Part of a small language model's weights: 10 heads of 32.
Each number is 500 + 50 x the weight over its row's rms, rounded and kept within 0 to 999. Layers, rows and columns count from 0. Numbers have three digits each. The size before them is the row's rms in percent of the matrix's.

# layer 3 MLP down, 320x1280, rms 0.0595, rows 142-229, columns 640-799
100:499513570551524473398476488548480532552514542599583524527523440439452466475496550479489498497441543445539513477418524466508478488550407471508441503533449538519458467478490577484505510588488442467559438479546535526530506498483507456455588575479538586516517473467487483497467521533484519478525516514581419472427615440482446431531504406561485497461381443529470543570425532466452449508444431557545390491444511541510435608509516527510449503551399446528564597547509491442542430520369488
100:559487511500396491537495494520510503500458431487555582518491494497450568365549500456440494517539500633420457431434493503463423490557501545526593551484393558450434511449632461512548534509516411603464425548510501597492468479508587521570454595573490434463503427493458488450504495536450571516549403525490545558540502447444450454516535485509579564507412468531526502539535431444379585450385472533477446532486580493461427529446457563495507436403464416546444523509424443480562484478527564
099:510459596470521536550418404519508562592466496487513508522478573495611606559502492549488432547468491476495510495463431548473415479530520427504513582556484495524458477536500473469482580474514497458550459451485607503507562446485423496496437562537467564447477541529534460506532593531541456483549463475464503542510447540443380479486526462455478501536545469459537466528536509517502407449503414561506495533536502506467528488505571469454519594606417482540451530431592597512621464447482525
100:440494516529492575440479528486459425477567532504482500508520486386477459481544592403466490511469438459611498522535440509558505505506521500568499384568517470572583499501403411568624478456522524499586601507558500568419444516473456544405453479476455484537514512511615559578589530530457646478560474446611581481509514450454496482514518451477456456556511523493542470535533637460459581529553452498501465503534468557455529459511567424505576549502550503477479524492536523491442422576553500
096:494503515487514569489465483452571551528556477448521567491436446433517520471546582460467511534598481472554510555449535464505431494530495558402478528541477407437557523495513526564512577533524482511545540512559436523544395447494580565442548514472497531541549529524497472532560446502392497472570541476529510580469548395561497504419428464593557498440504495502515510415454515483429425525595519574500510564498516415584552558499506402614518437517523514536542471515472456482492499450463457
098:516474442532429500411506546472434480511508496497505407558562473506541498491582490468482534484591497424472509576522599548556468547545446518486535587519530487368549553525461538488516556509558441546493517510490492491481595574439556485467459493540585559484536443536581543518513548439468468602556590379549548620380557468493474537493401479553505578508559465541475460561504492517489491505505417518515453508468491457537484580503560495538567454525524555551517429513476524495480519438603569
101:492474523495544555500525473501500586542449621608487528529562566476512518461455494544523459505486489479479457434445575497551522593478410507561559506398492490557476514523498446506566526550504584603531537620520465484472437410487556573536500551549400538469478470471452513547538525540443478478570504471520465543539526436492489462521473541605513485446431479558501440480550484468559491511522575578534481576555505519523465503552543466432452537487618433536481462422478597539450458462526634
099:466544451431450564431474487482463556472541499565489502515480481496436462519476561486446569562511537538494567430499419553518478529519466484514455545514591448484492530449549482578400437489480439504600533497511415478538496632515463648478502486584561539436480534536521485416564502443495580596477463441582528529543421467511506520589485505566513514555566504452476527512497517502484492489439445517605485516560537385523502540578492501472423585565519547506450522493529532563587502519504573
100:466544542484476489429505548419501549439484438495483518533455554593537562633536501450467507435501482415481545482439534542545634413536456551595379507455531530546481549507584564622507513536479452576499629499584574478516435552490495505507521508507487536498516455495461450518456490441498516482546477501471565506504579479520481491482439516539437435405510496479491476477513541536565494378457470540453534512489602543536523523471604530553475484489540513463513510490438609448488477500492487
100:532487436505562565474490475545563482392525502454524398494559505541430487550468555408508566460437461530541475469549500539582450489494545484481543514458476517467394603456499496541526424461481494480401499476447565500540549475474398494554518530456465529489446432515421561393500467520498514575514443573557468490474473563465471491534535575443517523534563572521392489523492523455458477485511444489477656411604521477593575426436454531463543433485545481428539462497510567521490446545502449
103:505487453494490502550436575439543468454533551481555470430515464600453558412464512525504456465537514522508562461488518494504556466457459554474489542462464494475489592494473529521463508486515458459558552495491569549545498450444463390526454490518517508574457476523489492483473486565476456458534523429433509495524513508516532375508569539462496538501570540527544495477517547463494495506523428630489497510484617421468525511495513534458400474562471620524443431452523529430464375484513523
098:571534546580483473440518540501479523509469530567529519527364566477443450427485453528432513450438458565430501463478486498459446573441446486540498508464495438480538477445502475460476497468408532480502469547574436561476580449342455541389404555427463532498535488431495484555566480487551501411578502499568529449519478485542486532577561567563448457553393505501458491445506491462477647409488439528524512461555493500412388478587476481556507575555471510480469473455596617485486507496579521
103:504557473497509528673536524530527471489464431498496442484495506417569563560445492511490464447504383462533563459503491483554515441530470483512566465427547490478443426574497475417452532549497517563438571492530524468525507334590480457487543496503438490598484483475581575459482550438499518388534417473544582410515461465487426516473492456541504575449518509505464503464457448536434497510490546400465485511559499497497407543510579547467516451584504440549500548439459433504473456463576497
098:487540508486540600559521501460478508495508458482511594441509415380466463531450528497561492541462512492501497470421475532520478447536503461552539513542491459488445514505495478473533466511517572470623512485496475523546524448431449506444468561515544473522443520477451532597629571488546641503477509575492589546468435493437465536539427508540514391572457438481483457534466402429466455557510476513511469439511532529514489528465594420452503493441515450472612587461475508486439526462551520
100:550454546536568604415552500409529548526551522580583524540495464480484472520574457482491553502602462523599638531527492487500488397471581470518510510552508410529490515455483459564641495472504594511530547468515435555446562649513566519495457527487530405489523515558439506580434481464467404442486540576526481539548500585544461503496520494568598410554523502497468490470586529568617470535499607436583511537531531406513460544538519509489449442500592437556487520513629510488425491538534468
105:562514464462532491380563505555472479546489552510549486414566567473424496427503467506550514443544495448518454552516529491563463600519483505534594481458550481521517494545553627564515445459536446563492616431568577533517598485438505515410548431395586520455509456459532537506396477476565466480563516638486600508574506463585391535419468565500515475442435459530492537543472487479434522516435515467482454667506491549496581520472479505555479466467532444430555553500468463513520601550461485
100:514509535446510454521469487510499555558461533517470483577490532524526500461528486415464437471599480507570576560573476487475488398479478539435520552507487452432476442474482404595538494463512469438455454508516513473552551564536511514550556519610433447468505486393468561487401433464452469428492514477577478428489418529458510483470413502440437366515463511484502508583462587518491462523493399575455439510593547463540489418524531602489547486493519498606487536559586539535586553541563561
102:488454545521514496611513534587465531440532423478566485509553469498524569502494586529514569464493500467488455478398539475398469382435532513462493533531455462469598423500477500399553543556510544535421592405519523482617508616533550479541540544470468481512470422463478477497489445545514472549388534506523577458532458428566464476529515582508449470491503540508466410652495450522595378476494488489549465513415582576461486560504457526417519455524558527503536510607452704436443511466499539
108:552436434554476478519495457486559399445472470573471464402499468489463510466558465596537507425483478441432533456472499578385436477425520424608494508440633477484512521434486510548449398518449561491497549399462535442423427583450450430497522518575543520374463424525491492526539559546566429459494463467506429482519547461527488493552513518564478519483498451557545500503437453508493526491473554522451439446475420542503558611457433463554541529457471471546379493403482514564421530509517548
105:528560474397525520449519483516473551504450476501464580575547545455452544521589450470530460480481389547521456457522476571584432576478459542445551450484496493571497476465457504549499427520466471465441450528448443448547504456528534539559582555533517572485474490536547515383526516424523455496532566511477527559493516609453445491430549444465467455495506462510448544420471470455469534434507586504513467516472454372565459598482528515450491593470524490532486466451505428546545505586577433
100:399494567489465427490485436523448530557482510536498560533476476565586464424528500586529484564491530550484503455618499498516514562480466588531480604531534458449484531511517520505479479568460518494559455465532426573544387549475520535550563515476549493465469473552452488449433533511535459444426451512501477510424473592522565498556546435520482518531566393515500434535500556425556492410570435476468483564477473445561467468568529514448539491515568565566539454505483475434448521526532457
098:429477549450479565467557512566500553538490443542527403511468435439445449437505549524479575474496429550544569452414544512491469480539533509464554525499479524399474428555569422530500556472519497486476538554514525472516505499427479385458509483476505499532573510543438479507424539452480546504410619519454505515453551447536548545569536478461469533476510492492578494419542436570446522491503448495548492492448418558525496495496378480523533551467568477496453532428467488515419418525460622
100:419482492529472522557547453539482469519501497531520603454519446450541535467494467449487461435412470489516550463477448440484447514478521485498483432465502441348472470518429502500403494557445513464594444404530497462428477470493451537541440515483492504522495589482553566543459498521581409459523517543531529546535493462555543526521498533468527473532448567462504450509492538501551392435522531414545474427413512491521643596467518465482544530492592534541413550490526497486512496636511514
100:521421443489567502507547524563497495514477512516585502571503551668543507453533472535434473383490505545515403534539512520482516554499583525612486439513461457545472418429558547478504486410525550526486429474562516491502592457486541454463498398428566480463498519509485551468491373499503480475539573538506501561516510491501418620532498506534606384524442559525409507496528463529555522500451579483451485453463525461404547577435441511579519547419566517487530503503429415511514519403505490
098:482547478443516507549583462486462431492515411466503570465457452460508502483493459430542516448419692498516474587477452451491500552456496488606574405525507588476515558460529499520516494538540511540528424529496512526466446479578549551522530527457573470544570507520610507476604508452504554599469442559452469460533462489492570463525534423555516484484534573467426435483483447547513555495469528599504511531438457558476485446533428436458466379509555612453517485488455524553487487473530522
100:500465514404582491473411539506504535519480472504531563491557479478491466462493530494598536552534550472462510476516449414442521406435549476489563531432500525499537536471500532508519481570489581611528529514540481567558446491519462534518578485504529439527493509515485442462547536497451389544499420566602427415497507540528447481434405466489476537454475475475538503451574496483556535541533450413448520520517532475504517553502482444598505531467480503548495557513435451440466410499532564
100:492508558420497433463567484510532591518468527480541523489496484467611455453457509588613572480477517509484441544518436528491536549515475494500470538535519513522492494448530436469468458447455551412443461552494518461490503503536543460507494394464481426500507504473558517442416460496417406555475455396449540452548537477399487472532443508543513461450437594476581535381558447622517463459541502560481519472453496478529530460555599500497549590521511498497525462542551505515448474443605529
098:413484519547444547497563539529563517555457538455466421487487480558437413465644534506599420504474578526560496459486465483414550548485560444500582483474426539461481507584500401512454449476524514472544511535507508489461475523592471487500524448503589468563554458448532515432573493446449510542469547494640465456579539492439613481532502385410510588564481505483566465543396491563444467513435557536526537455482514494446482504558445477428511475469409504483471560526466459545526466535560434
098:424422568559530547504468402500476474420560500456458625405469564506547535554427471418477454497421433465517507561482428509559507501413495396487467515504437477561489488426442496527615537555524592575463474483507469497508533454546536495438454595608397472485518578518433565483466505536489545471595500463567560552503557378471557526461503448546454582406611477502498560534488454447533576522485503509491508535540404552537600486535517472562541479427428448527531525505540527524525539501488481
100:555462469471528539498511556563530486454516559466453520521459543509465501402512497440445421478478559607519511447532535483438454515474446530519570499558459475500527507479550459494527407529523535482452464537525455453489545431485494467593440434613477481564432462536469425525448502487479557534563484490528558506559535383426478514488515472540502501444457575517482584451475568569421500537519402463472463509527525517629463490512523475497451498494557549520424593542462489530486449490431464
100:481527535438528443466484476491546486501451517379582370500460533463471652451428521506537504485504442523505516472474506491493483561493543480538485461520625450559579525508540577502416534498487562495406502436534429513532511503504499430475432505393548500460469543543534503510444484555533447520562560511512559550453512477537425466501619504566574493464474544550486566504567496518477482586461486532520526501480432437478559556494477528497467586580529437444498444523473522505438580418432494
099:448519548508468632542436463582461531448471432588486480441483397498526556484518554530560519497470490472413463477481554505463462584556546530486569505574547467499584483534491447417448586551487498470503504598471551503620549581419435501535522448521496461527536436391650437466478533448488434467556438526520612523462433528491564450576532533485489551540552464409570508485494512606464598423398469513555558540523499495531457528517484475404528493443486485466478471447465444484592530518485498
101:472374444559427528468550430461462498473535350543524519461526513445459473508490546480462460618485591437431406609496493444502464549415579534478436562602508522576466476500510535528406504420576563512431378522490520523557459397574572501437590408537499397468559415483435498485505522510618534540475514531481455466504529527579402469391513456553446520435504536485611482548445529520515446551448523426578532480450497540477500364511469495448438538528353469488448512396581403573489500475561455
102:521408457481475504472475461471550469582447473594467532517439512498448489568468522528503512490552514513448583581399484562424573394426535468548541441437502518521448571511480543473507475526458472461570458469435452512500470470532559454520494525456459542579517453475526488533537500445485489549492610530410543458574525530445456472480441453460524486505498572510471540465456426451584469529490442613560509499449458415473569463427474446585499626492588490592542519607622490497514413521527412
101:507449478514461497513538416524532507465455458519512449442476500456483569443525513542513566567562511509462509433532562486500390545546574496453462479490575498569446450488542547479380519400377496512442627479378522500474509369511454539560482514501484545477555413502447441484527591381530500507558445503609463558479486528461528440472518452532496504465451482559562644483503483517530502532532442602474497405572536421567575464483455441601582485464554603586546409444496528482467565533477532
101:528432404454440470507461447482587476417571504545492473456564573469488491474541539524543511457517484431488471444449524465560466406471461552495494454446487488460527497584430528381416524466437540419482537512470536537551458463516491520478508470560481469442502556531536476596475533535488487519540485469442416490506478504584567395475478506549470488486491565491464484546405478433515474459512540556396451495398526489537410444485524489470474464535531494526381511413564418503482484597415440
095:511571519517499509531479470484472550512508593601513585543518467561441476457474443485461508477496475497480426473545419500511444466545577482499493491549606410544466465560547564510501536392508498519489532471502379497507416526523471506456486448505573508436541547479525576498483477455563547523470527538445526447534540492537422525562666506571491551492573479474489455470524533492522508508434487442449640475554519508605592515476482454474528513571391462551407526462433408525553468461497547
098:490505365562466495393450490601550516568536462498491416480494422566480567451464454481463455533588468386491572528551448390546484506565544451538471430468541530430516572515500509491500432495421497527418438493444463524531388453504532524480518539518516583466478549463505507476574525464449482611491502514496453524495476532431539600473472583533445500491445517450512479522395518556554494481521497545425548545500520509520510552538425489535446437456496537477471611498518511430518479512620559
103:550475564517567576477557491422470484490542635454522468531588469581456446430387570506605431499478489555526552499443455520420509458451497479495487507524507462581540462502510467522511499495410491467464537487448486494490476504532575451453467436477486512519517510484450514418411485489533455488551474509495467614529467502451464532493605531518478424504589473503503422500560533491493541521478574565488556506536553494525607415581531437544521400478436497541473502552427580471422501604526486
097:526543411491462516554437578546522496505535473457472596489607538525540491537543555482567518515522489509567540478395460377456482538467478465470444547482547570441476485534530364510382492421538559475436487581559532534531552446431442522491525691505496532392514577514525402471421556495556528453516385491405568350487546497511507580622487502440488516486503481392526534464473481495532475463456519452488485534514588445483488533513434499506426409447432490465605473578546515551477455460538460
100:431531545418486429438465497518467487412463530490517543483425519482503497515536527387550553463479512446564560563464386589438512562511502462491457521429509492481530472534499561412452531521497482516424586439550566460562499389539496489564443526525519565516432452524373559531557506451367536535495469432533537495534558507488482507489595488630552470501488525504523522532548519468531409545508541551602437563406541509663510425426451608561594524549564595470517483494604523511413464621499491
099:473442491509544534577576513505573482553515499543536433509401488405415419444507533406515489565497506475366323559517508445429527520471581460546501491476514574582501488494602589541543429485475530509559514506382480448470492467445479456476454485380576537544483504526481554518362504457520470423454464552452489540468532505489474552505485524502460355516531526511392545513527531533425518508481604453443483508496494500564445419441455476555484530519495476469480426467515462441558433488462520
097:450536527429479490424484450514473524610539406544484596465518441493552462565553482580517519588560461476495646515527508493493491605552624486562429536580514496473469463501549437520528546563445467560570517383486490550489506489558451555479483460542459562502532429503462551560450479488476498541599509539491498559518478477485495575512588552436524551437513581459490488459471592559539557482435547467464566445429499445527522481508430479495597615452643406475567534564420541537518502493468566
098:487474516494489426444440493424492512497465468504454579577449582430537502485528493451442547510483443516541569528444486505576548524552477431577570603521498450477537432514470413548564463435462433505462472473534518512543474512468580523582491575586509446499525551558416526536445564414450467405467484478512528467526483525470484553310397577497585562604560498511483435575617545528458530523526454531471522608549513495389395509430548519523507552588388452649496476460513571537491462533536467
099:567477585474545539546473469500545536543568483486480572487482590570577493536569587561468486486500597551509434514521521540497501413461507527437482524515561501417443574488443474510454515558520568496461529607475408500485553423605502412558601479513503493502574578529525463503469561487506570550504476467610447461456476557459499479571504492479550546482490605468492406571463499566585335471364479549395467526506511542517375373519501550466488378468500495517479468480423514378550427493426513
104:539468561443464519459552427463513445429462416561469503474526518480563433490478467518512436462514483521463526492445460500431513541449541521517532482558549507421484486457532472516481533450549445550541562471569481509479519571463445457561505444416494615461578496481446533516508459524609424616574556434612465534476492494502516490514522451468547408509466513453421538440548469412528524560564422524582498516550524468391541578574601476482453554465421479458423509466516545507520486486483494
101:365539416386532491557448584524451453422414528503486486461584491526419530556427462509453409494518458498478443491482509553502479549535435512498519521532448540509543478512511426528489548459482480508536472487514574424563549596461531560507521502527504540416396527505508539519518475500422535475554488499416543449460524525584602494645587467486523451453414468577478490555526439561549446432549456485444622432377528519468505476561451503397473489554515479562468477539514480442461544494515564
103:496549460480548498517504533513485465505430369417546442374511406527587534615519493518527483499474510465586532541462491512545522525494451525566493514498500580550477440595447564459499478492523413554524472510551439544457454627467494461437550576482592467375479449545460463462502483562599523492476548465402505475477503488442473493474480539533542505487516494423437495486551420457440549638434493440478529506446517526465497570490442429566474546505535417529607484498557485515493491472469515
100:523484474520581569513459536521495460502551491445583454407538503582516446507454535508466475503408518515501518545568482564482513521485544466420494462420469565538575435456444493445512462526485498511554462510489571568527530505487524509520525551384506458465489545512531539521412540525477513503522483563438437574497447555506453478601407537524495436460440530472509496540480472454493521524551522445351532472552466473488420502463457526483439541459415551564561467471454462554471559497516514
098:501486546567498546439469501453469592548489537439532513533402553522429512414490525559434496460416585566529453504535428426564552436569513479488400496516553531542524499483421529542490511541475571387542560549477504520551559505514504511499466523462562525480447492442534467514534472451503530519547519514474449552528506474485419494527455565503491458552315386441488547533529507438460466517492494511562488524438365548479430444498478523528613451530523555375622464443536524504472551529500429
099:516580444492528564617427533457503489502490456464457571471468539604557485454484453585443526526522476516521471568540446484517478520501535465454535494537589544474424485466500511523494492527378568475529516411492442527557554461484439536529488524516442575610441466505466477446435564446496508569516569562439511476461420550478543451506464482489430501550551529551428446484505466465535490463394458499502504603523480494486502476487519594529513545482445449505510512433542432467521534611480478
100:459509466461569517484461469423449572426440580502533504495535384561434544489498443500547460397519526424520509446507447490511488528537446443551476542507518456430479517507532545506493507495475521502440461461603455527498433541642455494473495535495480499432568486543469520482447492510420464609473436519462533460505484440486547504475511515619449461509576582481479476505527472563479513504517484577561603475478579521525515516543490513502452465522503531586553597561496499446449492422472439
098:518536428497482444469494570438434506635531530546518498495433474532438512553468447530538518514459449559525566521498452508504512556576453429465442436494492581488471500536493558434527476529489476537598525509445543538450508583554453481538490582462519520418526549510566496450562430510460412524471531499525459599516474541478538572535534499588534528495511453422488415419522515536455573542443455538475390573540519579472472394533381395499520523445563510495517426501484451446474470503473433
102:443556590492488532451440595503365519546547475473503455649524537463541450486437491516464408515440505463503512510556503586466544522466482428538524442451531482521485579497488464468460483515468419423558516480550448488520489508459573454476564413509627460517500470464513502443521486433483432452479446460563493495472605443594513569567493558479433462512475579451597522508574559463454499504514501533507484530537448604566525550525454463547532542549427550577521556452507439491451486464470458
097:561550453544602475474504469576541525624465452415447448546547481396505442493471422471527486459504456523444401419539572466588470558384559487485525536499572384499520488505474553475481531463416561478520496532496510462553526501550494516503510500549534620487497524542487429535378528506557469503530478511604476491587531512481541492494478579509430427551426486529540502498528510454555506457476480583428534435478498508394455458465505493468485445486505546458477476467527514515567522458463543
104:461536497563520390598484506547534485521563523504588451534551492520481593546522501541458468562483416484536495543562532533504461547496417628570505489502441479560540433443522599527525546534510516448471462455607530483535457462548499501416491488528540536537625561549522503518553455470513442463468595516519456576447464496463481531534494414459508525527572379479494506487401493471501572465500473505491483583478494507510538538510464610472497469444477453445522493473499542509477468493497534
104:497543481510521543504423493354527497532519617470437491535522456573493449585534356525472445500575484486526532523505461537525415458517450541458452474460459569529495498451538512557609468557459459558584501621470413521450533532386511509411504550484521462407575509521532499506390520440479486493495528524520458589496492568426589532547503550475495500409572503525533478427451435479519532533410397455485538448460445478445541545502471468500554591531418456525499492556502467456490495510494616
098:456449617558438409492515534441481498462457440479439602526419483482461505541520535559462445511552461492539504483472435469535527459497476528556518661463493548464447553422445585542485493458480516510512529511508508569487460572496614543423520473548613391548570437436472497493563490580513480410501521497520480528543426485502471456542492486505512506473573426449563533466500559517550482422508544581517478451475531472405436599449452525501532495581513509497433530524507421453528528570515447
102:499441436501500504476511442467442531488400475516409595531420506437431531464453484498509510522459498442478626427450433506486425462469537545428441524467458586580524521383471509474514469460433445521425378599463451409411483485556473487526422519463509414522523477570508503499418530480436449481408462460489423480463508526469555442563478527452452499433502523509558414488442507521490542583497404483452401565497513476483568551459484507503573594487447468447411441414515603463526563518472521
102:529503527538468518451507409533480575539443487480505456514411598439489503523490573500428432500452513469514472497582462438520472581505476442526586489389537481364490460509502445491447486509509550496478404494461626538436555479457506526472540459508441554526517576527491464495513539515531533407550573552526496513451535451525469456542540470546537465541440522467520508502516515566496541514594432433491487556527497467435496511454421535554481540526409518427537499511485609528524490453553505
104:538435459563568429451483490421493513414481540491472516499512454500568486474471426495453562427483493522484471568475529473503464504465518473456497535553469540379451421441537542561513507497487540514538534494549530531493561502603427462435545489537394461506528467481374532452482420483518468495543496530573433513557546451496512490592484580561621489513541449517560536579504552542503535534493465466472429367494550455507523454408529530529560527592503522549457480444433458454620573540496402
101:559456624460550368397506500387498436493540501516536537476525538424553429481399502592532551536450429463416479557468536525484435612491467475549533467383544521456500449500444477485597412451451421493359490395490481526456518500549539489541458535530509539473554488535512513535581533541533534572548504481421499471547455411490564561538528636580507499604486418509545522521551452595474501547488498576575511421517479483461496471513527421516432527550533492492592537478487550575484457503499482
099:545508473467456398464531484470477469579513532573501476530567520474555539501528461486523557569525458417478536500572570499518540506485513485518503509544585478497462482521624428526469469492526539450388586498496449488486461454530570525508487474486509450476382540522521498421577498459498471509531503491479540514562548447426476503673492442490508552511513520531441405496510589447451513513505595479507465495483511490538470509574481555477485524588519413530647514492530613557482526561520465
096:547565354467473442561459535594462540483479440572505423567420548463493402474582480540496557540468521489427445602444543476463470509542593514452415488509409513554463528471428462381464456560545522436530470443462458573402435492506480467482518432528453497522516474482570581475518509564537519497446538574570458424484497503529460409526454526468421457497423500446456590545534432503462462527546487542606405401439498407464447483416505458521492549537467491536485461517520469500587591518471503
100:479435537564541454511551448505528438536591448520535382510496522608537583644486484496536545467536525469587491469483514482435564499543498552543487491522398499564511473550440520442549483353483468585490517528435540504495507530477474501495454470388540457489538426488430495571532524393593527543429506542517515502529505573564438495493554504367554522460461549485450501505540499398491516565431568516424546532531481566565563451455484432463564444566522491548545510515555540548402543379504452
103:518457474358523538515497443595470522451469557522559471535466402471435496384511543546460475547522479521559490450507475535511503453580443427442539504452376468492483477588454490497523496509535453486552497514478490421420487535431499416467481433638358571474517472476579497429479452499469475477538469438534538431535549437501543539544550492429539473556475419458389506544538498517496439523546533531508391598517512530505554585427503525467513508440471565472460393561548563518499563459457439
099:483434507462528468435470492517507579519513483512585427536554493503487519448478428494499450477486514508527440479393487589499523456441528473614492508482559457517455435463488544415559410479524532542436407522521510494425401416518542429539479483535415463546476512446510443467416550513535482435542506507580507428462512468613485513501512540436404490470539544486490433564494534478520550613475488543440533489511529452553494557530566542531445481465575555461564467555481535446441435463497513
097:578358462400469537498461497439552490464425508466522486582539561444527497444539417477590478474463501543456422566587506532555460559522544492515503575537460522438421429439462485475414509592535607592535483543472498509477564505514510498596531484483539519509505404438481493480592527522426548462456465492442452497529505461490511573468609488447507538539522487506465526565513518419519478502523539463402557497567568482560507553406511563532477438479452513522562520448615485570538540504483452
097:517521518417460466568526513529451489585483431524454503589544501371509471469563479470494516466456460500515591442597530500527460569554465530441514477378498523511516513559488506425523505509467482469485438396550467449504459464491505515510451478557579559592575543466548508515524496412421578525535568546524494524495504592622455501541556500513532537598482483544548400530589447505561560479580458520463520598475403465485527540476522577489472561554506582490558451482454538530507427568537506
105:392498523495477546488477545403566605512499470531496523505551547511502496497475503520614606470574420570492454496433536471475449561476513494471490505487527546462435477499482497436514443534480440519557434515529470420525487499481521489465587579432508459470462430459589474527445512565383491560530515452478432420499478498388515477557495557553526524537494492445469494451582492539616458430479542511486468445453494459527389439537470412492459439526496563461460518554490558551443431498491476
093:540515557519550542537475422459489539465620433467549526518381487497608521448435551411473479513544459527478555447463427538471488483470460373486504547512506478552588553583462477452463562535556432506523577526564617466516533505547503442560505512585470601492549507538471471451521472494526587554466624443492567623485491507523444469462486560490550490565516376462472499539559451446448501562578452553523463518503553461437543533528504536471650399523428400537611501487499492511602473510516528
094:574465551556473477492564563532476529514451439508569488490407521473395440527423491516556499511574625470535481539531493506440532524505556464511487496466516518552535456473555497567560487503440538524469501521471508533503568533495488527472462514506425460523444484564474505515471471584525475456460522466517490486471443464515403422584563465504504453397530429552473591513571471557517494457467547451464459563503493471443469608521504418491531466497437449483523519530470487536450560467530555
101:506443373479476458468563463581547466468487531473496523431638519589457480451577512463581500556525517551527517550509499475496472500513558544437531397525488615493423488505708565477543503644494498482529493476484446544466482475470503504565555515499451554470409486529550512493508483571413506500503489424573520545420506500528513493578508477523472434485482514530461440526458601548411388442471577473424480465488433535424502487573492508427476382454473595523535498579451418481483480483480479
098:545421454574517476517537582498444482620573509515547478611534518490518537399434443509503560412521533590468454546522439616454513484533421422444522498472507505488479477497488517497540514518547531508638485574525503418482505514433563478476439462485519544490456545548521530556544482502436542480426472394535563619497538494474381512426510515565494496421427617496444513533477461459501512585524607510522524546475617549418484493539498419488491554547493392503425552394527497498518587477466522
096:488489553484562466479559439473448605529531523467509540407466491454437535613442528485549468498495585433556497447534477399474535488525387634503561475535542421517502479502573539510458437607541421550419572542515485545544485477503515452455414510507458523490565518458448483462464471398558547476477536513504590577481574534457503467526460511479548523404505496509604452528498548472478505480528515477514534532512365545534457457452540566474510509526552492463517547522543530546552523589475575
098:447496514452541456571550508422470415490571497493543527601470524578530501461439529455622578500421543533505517496578554471529486502516451444549522551447452471487494518422504490503434375519574556430559538477493365537515493444498461487545469480593567509509578475476381496555488515507505493493474450495445479549403510534586512465464472472443548552462576486463403519507534505464543527478472521510541572467542536473521404567560463571592597602453576393501430348516463496449453522482567474
102:487521418521477464546496580495470483478421443437557557512446535474508480503496385453510445407498524607502502512473520419502578503496485511529467587528427518457551592550424537493568423464527435579442507582472469452531423540527528536463462457585443501512337547405483458587583479560499514525487506485574575506491462454432540527483456414510401516443498530560457495436460529467510432504500526577506586450499510504538571514517480458496459426607589513521573454530547419475519554499560481
098:461515577517486440515547469467471600454443482514520498513571534565567400468474553468558540479503417519510520537534464531445494493409418514509411451486455468416436475505471571480469450518491476458546447553465510496502453499543514433467471522502550487494413469526488539528594471490522490507525524477464464466538497513370530516467513476584564497497417530516441399492518369549392470440530586488498539425537538482422434553535445532505598491501427502519483549446487534453488525440408518
100:464489479489516498416508433588593501449440577474550513405570541487450424460443504539412486499575430534509594438540490491523526394512445435526407484507527540530513446414472553492453444505486565469528495428483552504450473427439471518498416543477459442474522556435525489472524429456405494521505498507506544557498553431470492492531505533490446465447494479459605392495400432514572503498512477541539570451424484473371472447430524419492484548424475543528467486443516438472489506492517535
095:510507505579590526631599580526495554478522496481424476517566430518578554487471403537507395521474521454566421535441492396480393540532522492532574473564514455525562452664465524520604431390544471516419456498559542552470485660446496517415507468525429480506531516488530518487545528564402476483500562495504458536503543477476437551444447495512476560497480542445513523510498497454514433539490464478567475546514546582468483473480563459510465507593462497552569536474537556509513518567532455
101:489525506481460534557429438480437511539481542534456426443298475545459569448576553496458508532483428582502565528488455493523494523504499483504536522525425464562508505558405426388446497537460453469548549446504516489505564486386506519486425519482438505466497470569502497475485591381559403450520448484474479471403485489494477469528550525468465553479483538446490567531543497520495555495460569445539497485624464476525498455509443504465512608480492396495463489375562582534509468513473465
100:450515442498477335517524514562496446492503475567466481471431506545516575486517523462427453526596536538548491569459488476472466487430433621460553494443518520518488511536485506392507538543516477532475512496537466455498438515518467479498447602513475503528447507530445504460473499494567438472493505520450526539472442514398554510617402497443435517456496445499480498487382510535444383401481480551544456502544461516514588507484510524372448598527535582490623488427518511460517483536513384
107:512476650527509556478513526474478445406496489560435543426579537487489502535463466528596514481476527502528530615506531481499443535538457507485512553463446493535565501556406549604544547427523501600552401600555436536465455514458550417514490416496498461511432517596470485480488487540489427466466490534426457529403483498593512549497426426529414548455536451528579460521545474549467406487483555465505556614498445517491498578452465492508503525459550439488415432476518506524547347518551446
106:525516458502564530491508441504471445503473561550418510494419498506580548554518477550557542431454540483505555476518532490451417460498532557535429438553522462468494493414531499471541462467503548436523393462467381430585563529470518485586459573555515525496377495444399440491549462584505508536477467538490460494511513506457500457523509532470463481450461510476486457590517630463582572472520481494525466443461438452458492428482528521416508501452592518554506433530527509503520450410472456
097:528433455519573480508478513518497475560460436578504449441521505595487521447524495506511417503520519508472473504541478507519476435513488475470562498449512446490513472551438418419418485546497502486523491488517626531405408529498476521463497523581488417507474462551506454538458467470566552465506454497499495500489511551464434526572434549545437507484532406503491529404459474508489473567500610498475487517473515459448481597584486522468552487527513580516509552487428422513520413480560435
101:486544436562503527483502482563528471446519437463470501426523520462456457613485564550506542521557489506540484545565495588498461539428403535409459589582470497525430498458563460489577495484536459586475508533536510500502542590445469470454516439533539473397412494427455505583599516394495527554507427467399490483451549494560453523447456553527556533586531517500511540546456489564568441508515430526490565540515532469521485445521513490530530487513458526392538472544541553573553543473533557
095:537516510432409565551502510543572512468433514474470409500496519449452527520487561598381483557597476535424549534601530565476499363549513403427428486485513429585443466574445463547523514543552481652493466526621499459521460511488461422483517505522508563446421426483497452583474513544481512563508511502533572526456574490624485490562520475404465469421650469466477522478557473497533507383404430510428463395604581428503519593432412520486527508512492450442467550527515475482438532461583473
095:464492604545474515468456529535495494486471578458445569463461524516520437474496444441560457416484498555505542423523527500500642514510489589458549551494469620503466506453547571490518519528469481450536442536526424483477579495503538491580465484425495503507469529467448479420497534437441454502533426537480497499504656576460489603476553503535422468536457504529512472545610424512531442459625442469510516497464419518574460526439502464588447565540544372499501469486530512496498567451534508